Weights of a small GPT-style language model, trained from scratch on English Wikipedia: tied embeddings, a variant of Adam for these matrices.
Each number is 128 + 32 x the weight over its row's rms, rounded and kept within 0 to 255. Layers, rows and columns count from 0. Numbers have three digits each. The size before them is the row's rms in percent of the matrix's.

# layer 10 MLP down (transposed), 1536x384, rms 0.0487, rows 276-348, columns 192-287
113:127116150147085116130136145104116162144142123146129099180161165087108096116118102120140132076157096124113144137116064098144152153121066127089143108101113132180184103087135128192140168098172151136151204108157151118125182088113080096167091169158157158137128126102145094157114133185150167111
101:111169132078144096167166129113158183145122154112096161177145117119087168092178180113193139123088087124107060164143076157095092155134098146163155119082111165148104099115164177112142145158124155138102158106133115156135122195165106145112137123092115123060139111154159114144183157192113145115
099:168182143145105122122091104093107149165142136111149147115134145086149164130184072128122144143111156222098138095182147112166168122119053107114185135094113133090197164106180104135156166096154191153128148103133108158120075074125127125108184060140145155102109133141120148124131132150154125140
098:146112109156085122087119103126079070103106092155112195114125134168119118126100105114123143109118076169129063119119140090124141101173061163125132088143105160168081116103125133108118137145119144102134082099071161087176129119097085119133109173079192116159106141109114124147149139136146187094
100:135124134120074147120167182107142077133119111143116146142104156140205139094116110198129116152121093124176085089123160182108148117162130123131118124093160136166114127120130083119050167122064143113160148108173138119162143081128139205132155116091131172102128087205117131115103129107094134129
050:148129106094114104111155129087140109177148096098153109148176053160168106123103065099100116156160127148104150193130134142068128090151127162107128140099159111191146150108166129133145150151096147109154159112142115155132155136130145118137093110126102164124127122152105103130113093177168121191
099:111135171112099092154155106104136138200131162120092123061079183054095136160152156154094202107168128134042130141135142134179160079101120077167117187156183178127175142097130138118138106070127092158167141184078107138084064166134176148097138065145153098132178092106106101123140097153100133164
091:090097123135156100168132134139165131144096123119076112101068106086145151161125126128124170098098096113187160191155137124140147141104141087102102132152094138106085150108153163056116129154199127160100131123120147069122107116117129099092177124102098147222166081172118081102160146094076195092
100:162171163169130172221176128152147154138132107086156149119113134058117116084131137064097104067146067151144149067137155109135150157132165125133133174104144098145103074103122094069157156153067151057113138107105088139162050099088122087131140107154131110169144107137181162116137149086094115063
102:137072160125115166100161133164100119123170164151165126138139105064146077129197113169068111151095124121095086161158147074095147095112181178190137196208188120098127083163148108132129168112134096118123164088094132135117156104168114093131055076106134132108095123156186122136105128153070120150
091:159169152125186118069075144108138160190202106150144129146160100191182087125121107147140149108054119158171125086135161102120147140109074138115146102120157090138105125108110143136074096111119105111161101142117106142132161139100144193149103184196117183111101126115143145125156114096171126187
085:124133077123139123121128149111142091130105090159158099117151114114102167095134113121091131119099141066131136184096127121112145098090139189091141087104137137151084063086129188145118104146129151082130147116103126149178113113147134120144109117171219102170136093063114112060145246204171094096
099:115136109157132135128095135101154101115085210108128096169194114125147129126111090118123086167162096130165126073114151194208255159168122136160169092085140123142169183132179092110133124108099128142071112166138126105162081094097147140119121119081115113119161161127163117114071109103177144118
106:114140119128112129158130101117112091134113083133098143136123105138122137161134161125140145148146140109037123199077137165119103060117161040101152126122141146116100082165137157111140132085103111159086130209124134108122160103210194150117106131106133095159163155115109122139060124133137116092
092:156118071109082119072146105123151079105113094100112107144091131147102079094157157161066204099121152125142144154126142100162081173117128171157139140162136171148148106114075200148176139140132092161118124088121141138128109123148126132126128114109117146121163136070130112131159121133104126121
098:127108169042128108111146088122095112182143068145127157115133131120118171079105149139113109066126175105106118085080102114149099086147083142179125098143145129153124086156058059077148107088084089085122106136158105146153091107076142082139152133096136110165171087126095134119084090118157147140
092:088106120159129085201135166093151120131096155067128138105128155064176138138084169136108123197140031151149107083136111100160148170128157171177128129121138152149139119103106142108107146149053144090105100137137102134157140102116161157154135130082113132109171109198124177106154131122152053077
110:178137133104117111129133116156100087119113110184105142133133148134067082074085100136123149136098094134125113141129086138134185089112118153159147175082170117107115186126106081141155128128185155085066150150111112138172140095106157119100126139092124142125087148104088129133140108111102157125
103:167099141129169144109194177138136118059133165129124105111122089166155170187128115121109109145099120170119108118157145161083164104130083105170094092122106079127094133082148173096085141119204128078169184068148111098090074145172152097125113153121136183178189105132097174157101177180102103094
089:143095100126160087168119131139099101206073121120162133094141139117125102191136173124178144122191030141135148150163107082171117122173115147112150109153134155064095148101124146138085034160087125084137105142091138086092134097123113136117182094117093072169105110110129204122179093044160124123
031:164251126105122132091104100131117101148151165109082141081048122130090113138152132155202106104145103116182128129122091154159104109105132110116066126141053128130143094095086126220183119152153198137173107163109099162131125148119148073141161151133130157137138092067109103074172142131172131136
097:140110147119164142164157132125133087119134209147171145093079108127099131188083102119142166191161048197075198168072106068113106141189153095173169106128170148125129128120088108119134133120123182111129085155073095195121112085139173151145191118061156105218075188171109109195109097087094107110
102:127119089158152086154079221148123145093120096163158071147085139158154149136101093157115196133088104138165100053101126178144082149186090102140099118133096151147151117100143152099090078139098143104093136111074120089119144125119143130113133183187140115105079185180160148088170191099173167074
095:102158102139135149131085168141078143090107140093108138101133200146141165054114150134107153168102138164194233212131093159155159114160146149143127129134153100121170120174124144035103117147131172056108107108117075106126125116086107119134111089077140136101133054136164099106111173148080107115
099:133165103128085175064120119141145135163154072129102120135219104119125126124149117111167111127102135129159131159135164077135186216087154189129099180070161115134172090156137142164126139111132102139119135041079111130105189144158114123153102081110131113125167127110145124151197114144136178185
121:113127133112119122137178205158140101129118158079117101091120170139034096124117124085132080132146049102099107131118113096126143116153119142112162131189121117063125118143145142109229142152084124126121109117109114130116096102114116140125142128103190114130144184064169137107135141181105165112
104:169146091100170086122035131149146091079095137137132194130128142116111109122120127148194104130145166109170138151042138073079160159148082042122098128110067135111068134103173119136136160140151137129191141107078137130154185176153139178105123205142133116101106125168128092181214124145113187081
103:104158121089124177185123111133136131131127143145061053132152105073098097076097081121101087056094122125172142172115139118095124168132117213086157130161158103148181180109080133074133089135140163125168124144128093116155156144080085128145080143084148101159103102084110083113175111160069119149
100:162146128067163099061114059143132132143152164084101126187126214140080080128138122151101101109130171145159094112121151142038140152131158131151117128114105162155117101142139101154150096115110100128130122165148125078135141168099101125105098145133109186137158127136130142147106104132144118119
101:111136170121171117066156084142115096142084142091158100081097190130082115137161149107108132104114163126077156127181167106145136150080110120162133115119127069132131089157109123100168055104132142088096109112118124117094107146097146165134162156152066108159077164119106117146129144128098103116
106:104192125172177160167120136117072124065145081109091145153166103131097115130112127124083136108123074104183155070091113147102129192132149184135114140117106113130123229076115133131109146145115195098113117074081116125113105145073106112155188154153156138113129101138185155114137159114111162132
107:078119101128115131139118096125076141054149096166083114125123184098083157140141081152091156080099143107140153109138123115106140125127089179127138157091175087142146190142079108124151143043146132083085136157162131146152109051131125129133118142134135113077088116149102132152131119123147141069
100:133103137134114167043132145107181142131127167109115102138141123098154103134090121140107176132129088137101116154158115066093128151149122084093161137112231139106189094064160130106103085146150143146151115138173136114093131145202141136153139130079141144137098143172137145126107088131143152180
103:128182170082109108126070133134089168191120149167083125147106147160125155168129147168164104072159101198203114092126110209138118160077189167171106136142074120150137122101137190141082149180147108131167089108053174096134099106157180102104173105109157151160117094066117141137139176132143098121
092:131114094147082127174149139122190077100150118126167148173086186070154142163095175107099085141138088137121099102164109161099111103111122165090114108149127087080128134101189097127057096119123167179127139112177107128118141165154115098150160084103128122129064175120138127077129096102127159130
103:150140151183224115178090156170127061071103192088178138078093134122142095151204151098184089181114003083168117121070136125122113161082116069120095129161162108172133116165097091115104114067133173108136145098115104063116074127127144151143111146161092143145112091090106090152177099085142108136
112:162170096119123170164106214132134150152125144183099128126108129120204175156151143117130151128092095077109114115161099092162105145134168103096117160153167131137121155143075113151069133099156131137126157149125094150149076200096156153133098123135099138121144137150147158109127142108149086162
093:111110143148166217135118147111100100141107143082099197112130034100166098107078094116126092096067096173161151170060150113093152129085118063143141135109185132091127148163189175153125119115164121108104134064198171086162133166160133139139125082085073129092111148122082117116135101128086112165
101:161124114147152133120135140098155149088185136146107096120121132154164111138070087107162156150170179126087125099158148098137102120160130105169144137140105105126159109077167173081078116119167147101120163104104099152156143098130191087178155119068156134135133165134178148094103169108165090095
101:143097165073136108197139180136134113171090115180174134047124146093173093129078108096062124173217145073148093106124162148149184039125127089134119117132136118143109112171190123094107099165120167153107107057120159117171086052120124160139170093115113101122135113167134097104103155150118165133
087:151180095108152137074147134107133123120127095102100100209227067126155154105058175143098077117098184107158105076168146139116128183155164180158137122126122116152103126125115039160103140135120132148132110084110147141143113123120110154107168158172085169121091122130095135129148116129154121100
096:122147115079112170078123081087191059122129077080133139108161122142087084125155171131114154186182103161116118157112129097149116096074136168086134149098169163140211187105135127102178123117177118186129169107113079151149100202151132112121127156117175139152121140108117083186134161150129056105
093:103137097116077144042148135095122092126087141158173120214087133077177154077120193070057180123152109196080097116116135153154203134175072138122128124148101140105170136104117088089116158102138103158158081157177139157103131102106181136139094128148103099162107177130155154174103115138131183135
122:128128130102110150138097231117110145170176118190145061132138137136220137148119150145123168123124082104137127120132112088125093138117131103150089160135168148196133105136152093139027098125179105168192133126133057146127113100129116152155134171132143129144121149145154128139106098078130121126
086:125122093133139089140129124118115105106136133129123114117079108125123118117132208087096202137097118134137141062112117178087169167142112000123123092110108095139119124109103107154135112203085109144124143113096127055105161169119110097138117140157069138117056137123111105140180135114139116176
096:145101126138112135108144185155118141150150107207178072091115091107194151141141127095107105192115060135200144069142140124137142101041125123098128120153177123198094104120100110100086164107104132118104091158153142108103138200097140164100138150133115118133105120102119168176118121119160133103
110:136101130106100191159144092143136127165111115104127084151190092115093121099103188119131095201136158183132125120173167138155080133134080136076153091122163025150143117180115154120158173126114139134117203150166108167145077133110133111117156130161094108121135136159122128128083114148129115159
097:132155104192085127181133123151108120183137136164154124144156109162115135116145173137095163204141055158169117165129136127172120157086153150148149177073165140094189135092155148130144102096137173090130095163092115132134119148124126137082149148131159121109188107139108100091129181239182177136
098:135161114083118099088144141147127117101092096146162067079100109127195117115143119106146165156150110097074062112142162137118164104087149129109094105141140137106124116141165151103127140081203130164121131110126157188107067180180142194108055158152152113132144116122150159104098194105105109109
096:091167131171148107161113152096104104126065113116203133088150148131140148123155076171186092071059095117106164120093150142129135219084182116094141142080149173111158102091202186147103110153046139105135120131142109205101104096115083132133157141101146156082146062134139147142111112154184099128
154:130135117149132133155132255063139115124126136162150121120128115131250127128124131147112125151122069104128120128130139115126132108129118106128136113127127120098115114127136105114007130127129134113161135142136109118059143136129148133099143133140130108141123108180107166127132125048141102126
102:152185147110060097134150103144128148096173135117149090118139109157098170133135123116113150123126113144174128147031104103134122135074095163101121105110155077100116179118177156144147128077156159139128126141153123142111124191157105097116098125149138171110121103133119115146175127140095119112
097:124150061128129183092057160175119119115138166162090076113109136165108062089124120150185126062102127156209091161098178109193143142134096115133070140108081133071111146170058099143129171136170130154170106074154147085149113158103156105086115167153113150183141125110122118098137172118129139119
096:122126118103159133131153092123188114175076131121198113147151061134152155133157146091119115101161013176111193135142157097151117114142110154168171110088111113128121118098162102164128102098141121156099144101071130152093143115098115156145093149071099100140113105180127088124184099092143096199
114:118123144124186124174136201162153152075142108195117152066128163151190114144130126109145126116100085107114132133098138102115150120099103137107061136136158168142179129137099129125014128102155085141182115151111119107157165101092144128106116161106098144162165121144134115150111132070140125151
104:122162121116088104148135079114108107121109122075143154160176088103088146156142128130132122134133098180112153133083106126192109179073092059096119108092209170107123119101159114129196135104164125136128116142145130096110122143133085111142165175094095091135132144066121132213155145133150187226
099:080117072083128136109145100115103177160073099125131164158142090120089141094104158131060147170192102151134157143116118140096168093139107134126119024079141073153127167151088132084175169101156091101105111180132107089139169121089128156136116107093154131154114115139151153121094114110144134149
098:133134154111116107138131125158180125089160086127178119182129167091131147095149092120091077146119157152095089116116161152097173134148123091165143125128182084135098176153154130142142180094143116063097210106176153089113117128085155144130176140190101080094149159103148141176088112116147141132
106:152176103197163111156174169167089146140116075135133133150158041128166094119140121136128101156128095121108149144109147139155133145128090134135154155142084173037200151129139166125107199126090129143098156122139073148088119135112187172157142194090141148162121151201089167088155089116133146132
092:148104204150100109156099129123135118188159172124084191096070085101113168138120142097141183099100047086160208156086122075144110190087179132143134131138142135126164125141092143140133125104132157087149090180132123164132093094073085100128155072142192152184102101121134103112143147107115176150
097:113079092107139079099087145145102112125152084113127129145129108159139137101175141124076093109118054097166041122054153146106162113148087065068143122157103137123135105136143181136092129063124121111147080122156182077132067132117107134138142129155081107110141122113132134191140154091142123108
092:109137158140120128108122156107201086098087109144168123111129104080144170172155160113122096110121045165136155120099102132109158094111144173174149078069155106090154088115197148127124115147143171096131150163167081103118080153131147173126120135148131130095088152112149168094120157140091170146
094:128062093126119139120145132156171120126120180131168121138174143144113068149122136129141095181137046112171112084164138159149156130080113136111139161153156127144135106132147091050174121149106166140094140107173209143148140139051117096152163078149108145165103133096129127129089141145154124111
097:107104152093106110076146090111113158132118073086123080115127237115087076087108100123160189109069119122124136102129142123111125133108183086152139066124168084130101065132096122075146148126117090154086168151202111133098180097071069142197068098090100142146121145072100123142115127095091161082
037:133066147079109079116163141103167140215150175070194119101168092114188104139113160177071129183079090087195146112185138110088133109157152118158111137153108066141152110088093076140145145155111133117149118103212116135145103107128084143164098104175127098178144130139104133087137123139130102158
100:151152127094117133119041194131111156113163125097144160106164062115190094101107180147110148114072104160175115128152137120113161106145144108176167130130140128144134140149128097155063101166142126126133111130176153112162184134127134126118130092106141119145146138174119128180123097127114130124
102:142089062141148127122108091128171088106148138132099132110106152125114143140101140102118105147095082080128139116136148116117165091112107134174141143162161125172109162130164079058141125116124103163097061094115127137192225081023150167186121159087122083108125155184108123122132124147162152124
105:114103109138072178116108113100140124106179120104115124102097110111111117085122135114144103131129194118096120076109150141122141123138125066113141154027148117129091100128092043104161102122139127143107121143119152106137113135172083111110160113154039093154137147107111134168158166187107103171
117:123136141135097178149122064174134109125136104105127153172110156108208129089145172194141173112131099158118134134155142145069155118173132096089099187145125080057096157140172100138060166116113153116196143143137174138099149138098126149102145151077112132157098121187102172077138135055132158183
097:060200131098113098125131095129155115119200118125101117152153143143075154069079152133139135154142181125152031094139135049082131112135087147146126108133167113138091154083191186121138110112122172064102129062084163128126175124177144136153135115125146080148135148115161145111093090147066186116
098:157181096172106116143096201176084175185120126078147136137153129122152123200116138168190121143137066124157143143120109108129121144170134180133099155144127142103102166125162117140067177122165128148090095060122066109094095204097120157128154131148154169130132093096135083095202139168164136112
122:130125129182120121202127219106128104114109125167134118141137091164240111152142125121111098109160107149106110094125131136099112116127103124127108127107147125144145090129116101138023133135125131135185122142133121138163161140116135141103121114128109106182132111149122137110111129052187082136
074:140121120076141120159091090104095144115108180113130111139147158107090143147156189131159112102127236128095092100135130142129103195123096068070129150128167135134151116136183169113169103140130161125138094107157148177122137155142127045144139137106150146154110129108125166119109205126119112136
# layer 10 MLP up, 1536x384, rms 0.0517, rows 277-348, columns 192-287
103:122136079162111126089150124127155200099130117105067104119200197153131159133163111198135099174161165062118120117058151127135184083096158104158086185128138151136103140079113124175091146131157098141130141079135113062145148195146114130111091126146148125087134139194103086113140150124177125146
100:130121137140128156151138087120060143095105112187086156171112149174133136166166058045154131159161153127054103145138137152152097165150097161174133084107086122117139137140069121112095048115131145080138112078040108154131184136139135141075185082151084165129149097099145095182170108149097141068
100:151101101133143112130105114109115128151140106196132117099147141155102125112143139111141102164084158130137152118188151159154156111071137114129087093113151113135152132112116141134159067129157132079132161127092152092149098144101137145152134108211078127071094114160085090086093210124080148117
092:082107138119180144121118095081172114064075088121160164108151115110139094117154117156223120140162136135111111134147120191101063156157104140136078148141121129157118132171103116109154051098154107111170099128084116158186108166138114136120146111117060128115099126117141115110176102153107119151
050:117132142183166170167102120103116133061093061121078137132141190131136135192067155101146105176097183106150139106127112099150143120117159137132099104161112171090048147122131126138165171090151054089123108146110102145077158124125119124136182113141143167135109130169115159063139094108172080070
102:082153167185134128190115137150101083087153119187040070127159233096123077102130141099107075136113141074111210153095124140099125089099137078213095120182180166113072175094107077162177166092129136155105105127185117153141122172167168133155140155119159112115075124173108139139127140154098080078
095:101129159135113149181101119127116141122151130146151134164199117134090082161087125111149108113147163104115129116101172099171119150213154158142171132160166116121106150137054143107067062152071116107143125207139130145127132110154149139158148197170139112189075104141126066141138121168120133154
098:129138180124125124127125169125178115112126160094111165172159112117094142109142157137114163150113143087158087114157115107053064136145159115153159096126148188109107087079125130074131140093120111107122076097143123084088077122124106065161115100131125138100072116151094134115149119114123072097
099:137133066182193111118115132076160064150155151184122116146100156160118143172102144117143118148135155135131164090110084101162103130173202177089115131112111146174108141151112153159111121093148135158147134137149117140179112165104109132118145095116167082112170181120121107087149118146158165112
093:095169101142142155161088193103156088130112155147103103146184161097147095124187130154123085144100163142115171123154109084091111141161161098149107117122143155106071139122040138174154124096131170103112154108087134140200191140093119128094181166170150139061091071159130126124093054093087105149
095:129136105135150135165126119120131097183153108135088167120081146127100167143090216139132166126124175118096059142162181113115180127177102137116138111153173132129104112096135213145131172149139136187105119110122114123104130110076138128066106125174173072171101161084080100131120186086122169083
104:153152125122224109084144132153134126146106103110141077173093160181159118123192125107140112115121127100127112077118127218118101144168114088159165142115110165110142105125072147158061130072127113136106134117112112164172142133114148102082119168158187172203091080136126116168098154156173049072
125:137089136150143118117123127086087041139134133103154092125152146183151119151112159126093064155136162148052129136156085120178119149066193122130146106135146211149122085121147178114120138155143054109099115112139070108159151131110102154127071105140116175197135126113146108171174140114159082130
106:106134115155124150097085138128162153171059134082162124126141173108115114155127098104137126146111140104093097079136103164169143110125137117096179100175202165139114123130133111175104112099149094107099054093087106145146086137152130131125162129167121053096080134165081144153100089115126130154
097:084148112124116073167104129059131149083126130127138086137168189112090144128113087142086087109087167106069123166086173174104116088098158121141072059186138120156133103127086142090141093123114134125121120082086108171170183141175071107177163142154186163134106126185135120140096161171166078089
097:085129157138133122130099152112070082153126100111059192157163104108142158135132137122135102122166141118070124181107114123119080088101078148145103098131080157167102130158129096167116160164156107150185155127157147143133161134097033111110090125210071181160101152139103159112080142156135130178
104:076071172174104117126092093131083130091096095146115131135140140162131103150166131107134099152152141142191117147157109165153135148182105123194111123115123139099125142138113129192101170088142098093140171119140087130153057098143096171123153131196129088123099116160101189150134110111156120155
103:141183086140172133109102136123097142146077132160120122094133140121105157152135143057100124153161151119157098120149117175183037143144130100119142151131136116133074122108118130100164076150083123102087149160150190118168094130134169134137161066161065119231146099144098189120143109054154115180
094:161084150130077127091151112107156099145052153166128149132107111155092118154147167190158141144136124144143117152188135175146181155064135089147139102184164168078086116128127143125155163112140092143115087124085144169102141129107118103127141132128093146123121158180111055136084150147131136216
038:094111105187194118134065149142133111090130088150094109155161180107127126177121137171136115177110188158112103144119121156127108161130136115147135107189133206119095103141098132173104114098165101081144091137170096087104091180146143152090122139126140069135063116116097157129123095139147122147
100:122136164156152086127060137095073125139154097050148093150113184144115149120100085076125085125109138152094169173121064093110105175077187117173128126133113142104151113121071138147115154110184118081065139056060106155114130113085138077131186136153140120155056136127145143158082129135093160123
093:204115174113109150084126109153124147201111119164120172118144116091050108127139101185185138165150141074099160187169146159160123166127127107144093144125121094123108087088129128135141122175142088144131118139136142081079167165115106213134118105168135187128138114141155105175196108065159138110
101:197126143132176131205112175134108111063143106191157141143123147085094143136137129048111094138077144112112152171114120151126122117132127117114163065074147150178111106144096099145093067123116052147112162163124143190125109174160111131144172091157153134117147164146170180175174070103167152062
108:122100134131114131161070081101087131138160149179103168203103158166089151115094134108149125171129142124133103122150149123148105105149117106105064112132125175140075147136141078129135147107129132123116164106126074116115177166185107140112164172061124169172142143172116163086173160165124121084
099:119107115136198142152111148095125099185118076067180147158145134081093158158100104162133098135124141115149183127100087116104108118114058150110117060145139192112148112143117142167127126105142078125126117110110134130090169145164122093146141128170163085144141135151075135103091113194124052101
111:141131138103166125114137081104112128146088050146194101081139107167087154153101133118108179121109138102134155113118064215186108157128169090114077156139141107079126058123130161105091099061096110095128134150045115086125139147082138177131152172140121151073119111148147130085143133113132123117
107:154092111130133142156125094148107141109141134152131100094134137138146094165091150166131121138112153098097108083112057154112159092134137140134152146082131083141164158171077109153174135172109105151100078085136095128142129131185172119193183153109157175089063134123116132088079168161161085082
099:154129140159154138117097196099114089156145170181053140080199151115149184117115150088124108157131156037128136135162123096137149066099134122080134083139127159109134126122071120162114223153165132127088134130104081126142162175140132108154162165118180145161119139155173100110100156167113116127
104:134123093167199163099074139124105142117087144113107162171135181110096155140080191151096131161140138073107146152155098084124086152066124063129171082148111147161135065180147168123111147116182134078115078171178135179129206112107192147144122128101075091146088132158121102152101127154168126073
110:141099128127121117166089129121126107195156152159160144107153138118098170127106124097144115125160139140146181142130097099151136169092128103128159144123108131114096075155106162176125165140066096211139074104139158124135124131114126117087144143150157126190091171124094114104120075141164110104
112:112189140192141105201129152047107146137084163124160128113162222071119139128088087127153097148155153173084194127180055112094153120088149102163078149170181145155126173124171099191090139147131144115084045157178138136056137128094130191155185139097127126091083128118031091134115115158127135166
104:116122122130115124124113127118168076170083107151138159126129191156162162124131117147100162150165136115085129179083109177117099167149140076130181103171135123116132106088026090183165150069159112147158083112145104114112118112138184162125129139112162146096098044112087135146099155138126124093
101:106131157132100135119117178139160120090113111134117124093130146107179156129149116092113144177149147180111153026114146162151111093095105148155066098134089129155100211060106132147097138168137159109134111133123156170083169127158174092149114171101110121125102122067130126073149157188076102053
094:172094082136178123129083093074126153148104132142102080145145145125147174124135106171155106161092130124094120107154107097136178126093196127115154140106136128165100107137124181107137160162121143005082171134112109134089137117114103162118188193112147072073057051113117093087077119099120063138
108:104194112158096160133121149079067114117068028103117066130135145123111161141147145120175093142151138114120147139164135143107133068082102092097127126138101157076124130059137139173105151120117136061079165110149075103143146122108095098176146162103133180110133117099135150149210152109163041087
101:178112131132087138154112120108111157079094068110123080128157108190178122127075133093073137137066146141152172099161105148089109165099214107180168132160174161126145076121107097114118108075114156103153156099105130115114174155143133129158102086158167092125085151142119116092172116100167112124
101:112128094136129113142126094166089121112141146109165125138119118115156090142104145090122167183105127164123196109133107085122158050118145121104075108165187124141093083141118132122085057123100124114197123139127066135136088164114099178107153068117091121124140115213094182066082125181112112125
104:152171142166166125116171102098122149094142139178113076108083122110150097129067138103159119128115155130100129159144186138196130144117094097170136137182125144099137103103048168116115114109086134072137132074110189154133134122136156137162195102142084119178168122159144158093172171141194073167
109:116110116136120128198068120189138133121098118172149109099116128141112139209147087187217129197149146123138119069131098098119073094186120109179115128178128139132143157150102175120123129130120078096080137108101164137154091137106186154108173156076163130096110119169080108128142156162146149208
094:077125143170094164171129146165100094101159137117133129128162154114093117149135178155198087190144159162095119117100104091161112147131169129144062136171160139169146137165115111164109152137109128151109114144097153060114067155163105141097134192081189146141139158192114166134121116146110114107
099:147093110131119147146084146137076098134035103173140086095151107141052096212152159099151163223102128112129179131120116106130116164097139143151160148164107156115118097168099178169145133099115078121064139195192149068120112162157084111152099102118148148101138086128165161148110127137168094162
093:108079118139125151187101107080142175131119100190090122160170094094151124100115101135175172129153146080164130087141130132167125189100146120061130126164072151157095118132095173139145103147087116104106098123154130125048135175115147154180145121158171113101148084201117119150121154139165072113
098:134183107161154228095149152098158147124129069103147097095104161117139179118134111085174117175079157114171156154142131127099120158149136094155182125123135138110126139070083120096131161075136117145093176148130092118114175143098111201099122107120060111112127153122085092112153134140186080201
103:065183065131140086101058149099127165160077082137167080154157128159168145166141187047123119189143139122142109141199115132163105126140090094096086114110140146152084142115098118134116122074124099039104085081062097127157117132072093136077223125132138168133127129111124073114128176084138120106
094:146071143120090146144106110134150175140168125164155092147127198143170149118073127189100060090062137133140127176136112161196193134210163136096106086124102115151112081193122172101161071097149089077119148105063125117083190142183131180144129132132065126092091089093108146124071114115094168202
113:147135145116143154167145120076154149172093106115165105111152086193120148139102107131134102148127137104121139118245125198094201173132125134114126074125125161099094145115126103160124138094120116085081135102083174098156147099202132119150124175169122101125069135134075141113089102119147125104
102:063134183137106140104144158046187134144106094068093138126185130137119133102056141131135167111100139124153169108109126164092090069224082126149124111150148139164154176111123090175126151098066140177099143125171158147157166179085111081131133112214120191097088161170102151161135109092207100149
097:124136087174166186100120113105137127151122181149172127181155205060119149136113177128149103116137160123092127136129110187169152137144131124122136150105153141091159124056129123169157158122150138093167121169159107163187155103140176104142098142179134114093096099114155147093097128144128120074
094:153125099131185090147116140082133123112064144179082054168119184147148128139141123132139160106141148067134147133135089100127079140134179133129174007141157128117127138139090124099088077096109080092145126137103196082139148117133123116086151131125073112145094172186088130155115133116092111119
085:162083082152154143127081159116109133164088140128146165095168154154144116102157077149151100117103112160138143159142098152120135202095169063124156090109163120104108124111123142128158121084125116188091127191132187069105117151108158159121039079169125113098170084129079140083132162131122113187
106:110102132181147182119053154181089075186117119154105124137134152135092099209119153127133113158141155089056169147158155124145092112088064135182139130152090161114109159181137170172121119118137099135134137124102091057163160135136177088121118105128144095138131150104100073126134133147176094063
094:169127142118121147172146152166167110130124168087149163122155077143097163210108070163152158170117141079061143142163096148107094206087103180163153148154153128103148167137117110168120096132138103096130111145129095123201116099179145111146188184154131178094128118174171071081108133102162139147
104:135119156167161139250134062135128149156050075088161162178146105179158101113138112138095155162154128096081164124109140145073092141117129177088132130123106204155133127166143151152182155186141111105138115134153149112105136204158115143137170102102092149117132132092113135100131173126142080120
097:131165115140130131176121161108145147073160157130132120105178138134148123161059105111090107133120146148120082163111158055108137153156210100096075144137099114145131106118124114111146095038143133109125197119168075113117134225159154180115110081146112070102176150177151159097082100129161116198
111:073149130145094186174080187108096144139135043128108140122134173134128136136106145141164114134116157085107178075180094147146112166111120120135103134150120143129090141102122130150155144100131060116090114111094110141082170084145150105121244146123102143109109138094138098122150120144146110114
104:074112145118095108178126170081153134134146104083114141047130091092125102185164158198148092163116162147124157089123108149136131093114112091076079145154120165168117171099160104124181125213115105155116126168130087100143166132135133123147101109151103172136164076157121085126115160169186159201
101:215123171149188167130104134159162080157091060152160054116139119165086120149164173163135113130140172066125178107149151175076115119171106157163172051103104123112100191106132130105134141130123095179147118126133104163110088174133091152126133149153094168170173149056151121169086109159163116159
095:101115167145126108105090140158177105052118162140139122143188161127136054202187094143118075126117133166139108069204084125094188078069165106136204102134141167146134141100150113168127141085129134179110110219146143070137184125165121153135073062112110135114124121098129116147106142141102132161
099:130054156140148127097123112142176092119128123172120138134138202112106132160121182192099139169182129129120139140137092093177100112091123086114114097166130140112121133164157136138136178177161106191081116154090080113148065108135104113115153183102096071141147117130049094174111176078109143116
102:056190140108108115146132071081129092108104146144134159090127111213081084149099133144134117107112143158119112181240090144173094166084144112226110110086082119071114139108093128079086123096141106055131153151118136093128160107091097150129125123128100111125068159154154092114108106134145068126
099:087102095181177139136125127067135140102109075093124093080091152127129150143147165176183105130133143065117138151119146136152102161123152137112150107139154140083021063162102164123154126196059118067148129099062155170187092101098153139106133191104178133160060142104136174108143111169123092114
093:125080082156121129194124119150146139154100103153163109087094158114155141139123178217158155095104135137144086139087116137043169200156113103142131110150050106167129125104134144101105134099099098125163148166133110141079242122166103064099177136169125143132101100139058167091138090126140191132
102:091116147155081094091119106119166152122122085143059101205114139137148133139173139078079092098108140091092125124133106162126102127061110076180149115088124119104150062104102082131170153115131091163185104098191087137089199088145165148137147099138152153163115171180126127145120148073091056176
041:128085151160115119160098125115131138087086080150118140116182167144148130169105144161138164198133193095122137130127093171138120125163147129145107042114144177123095126173069116185111106087114080094097141128087171124146151159105154108134193181153114142125068159152153142151151127123171078185
096:104145124136154146168115128118138126123122128090108126106185128124135153153089103094141072118163137167123132118107128106114128083131128071141098080121120114089092089126087149095144156141148074101035148078074153134153121117114169138079128116117107121126128126121086092106145096173117155134
102:130145195154144211140127198085174120112124150127179069129137153151157081157126138117137139097120142098099114213193152166137135090088130160096117077169209128150148113031101111112137109082153129135085117189045153106133154103138105107165114100125156113133108080114120131182117130179102131186
108:168156116126107150156134141141108075105157129193114143109102176100085142167101172109147101157132171117116164155134123086046143152143139100115216160127172127114088140205121206078116132088155136127187137119184141136105098115101146083096170099104136151150125130164044146121061111148076157152
098:129137178130152097096112116189179082131126063181083180127138126176119163125077136179153094144127138127153099126096098136128116164108125065120109139131130126127106157117096153108132134092141130100172063103107166142080094179101149171122160158118073133106112105114078070138119131103145160155
101:123173136167103124080092103109074146108113117147167094117078113129147131194099083111196115132160149099131178079149104151158103113187193138093109115135051154103138086120103169195150172135162085136056061176182140186139086167106116146112124131119123091201140130051119109178156117132192094123
099:122097225123160148167119129158205122186139154160145106158100131072155141144125126146153169122147132140104115133137145092143057113106092137150099074102155198101130146141086146156081046118084103136103133163150143142136093158107110087148112122138077140175096116118104144153100092120212145171
089:137139106151153156074131161116097150173120120113173088110115160129076168118122149119145141122126139141175118165139126167179202113193166083135163120110114144111133110087127106139093111084096138141152155180089120200116167182144141158141116169101087150082105112128148183074132175151140104098
096:101154099126110100137098112155137105093122101084096112143167135156101116126119182092140104146195147133107056107112174089133101214164219096117139058104164152079074121118100180073064188071096096115091110130128157125077067096077205114097121153153122135142108124138101146147182115153119149149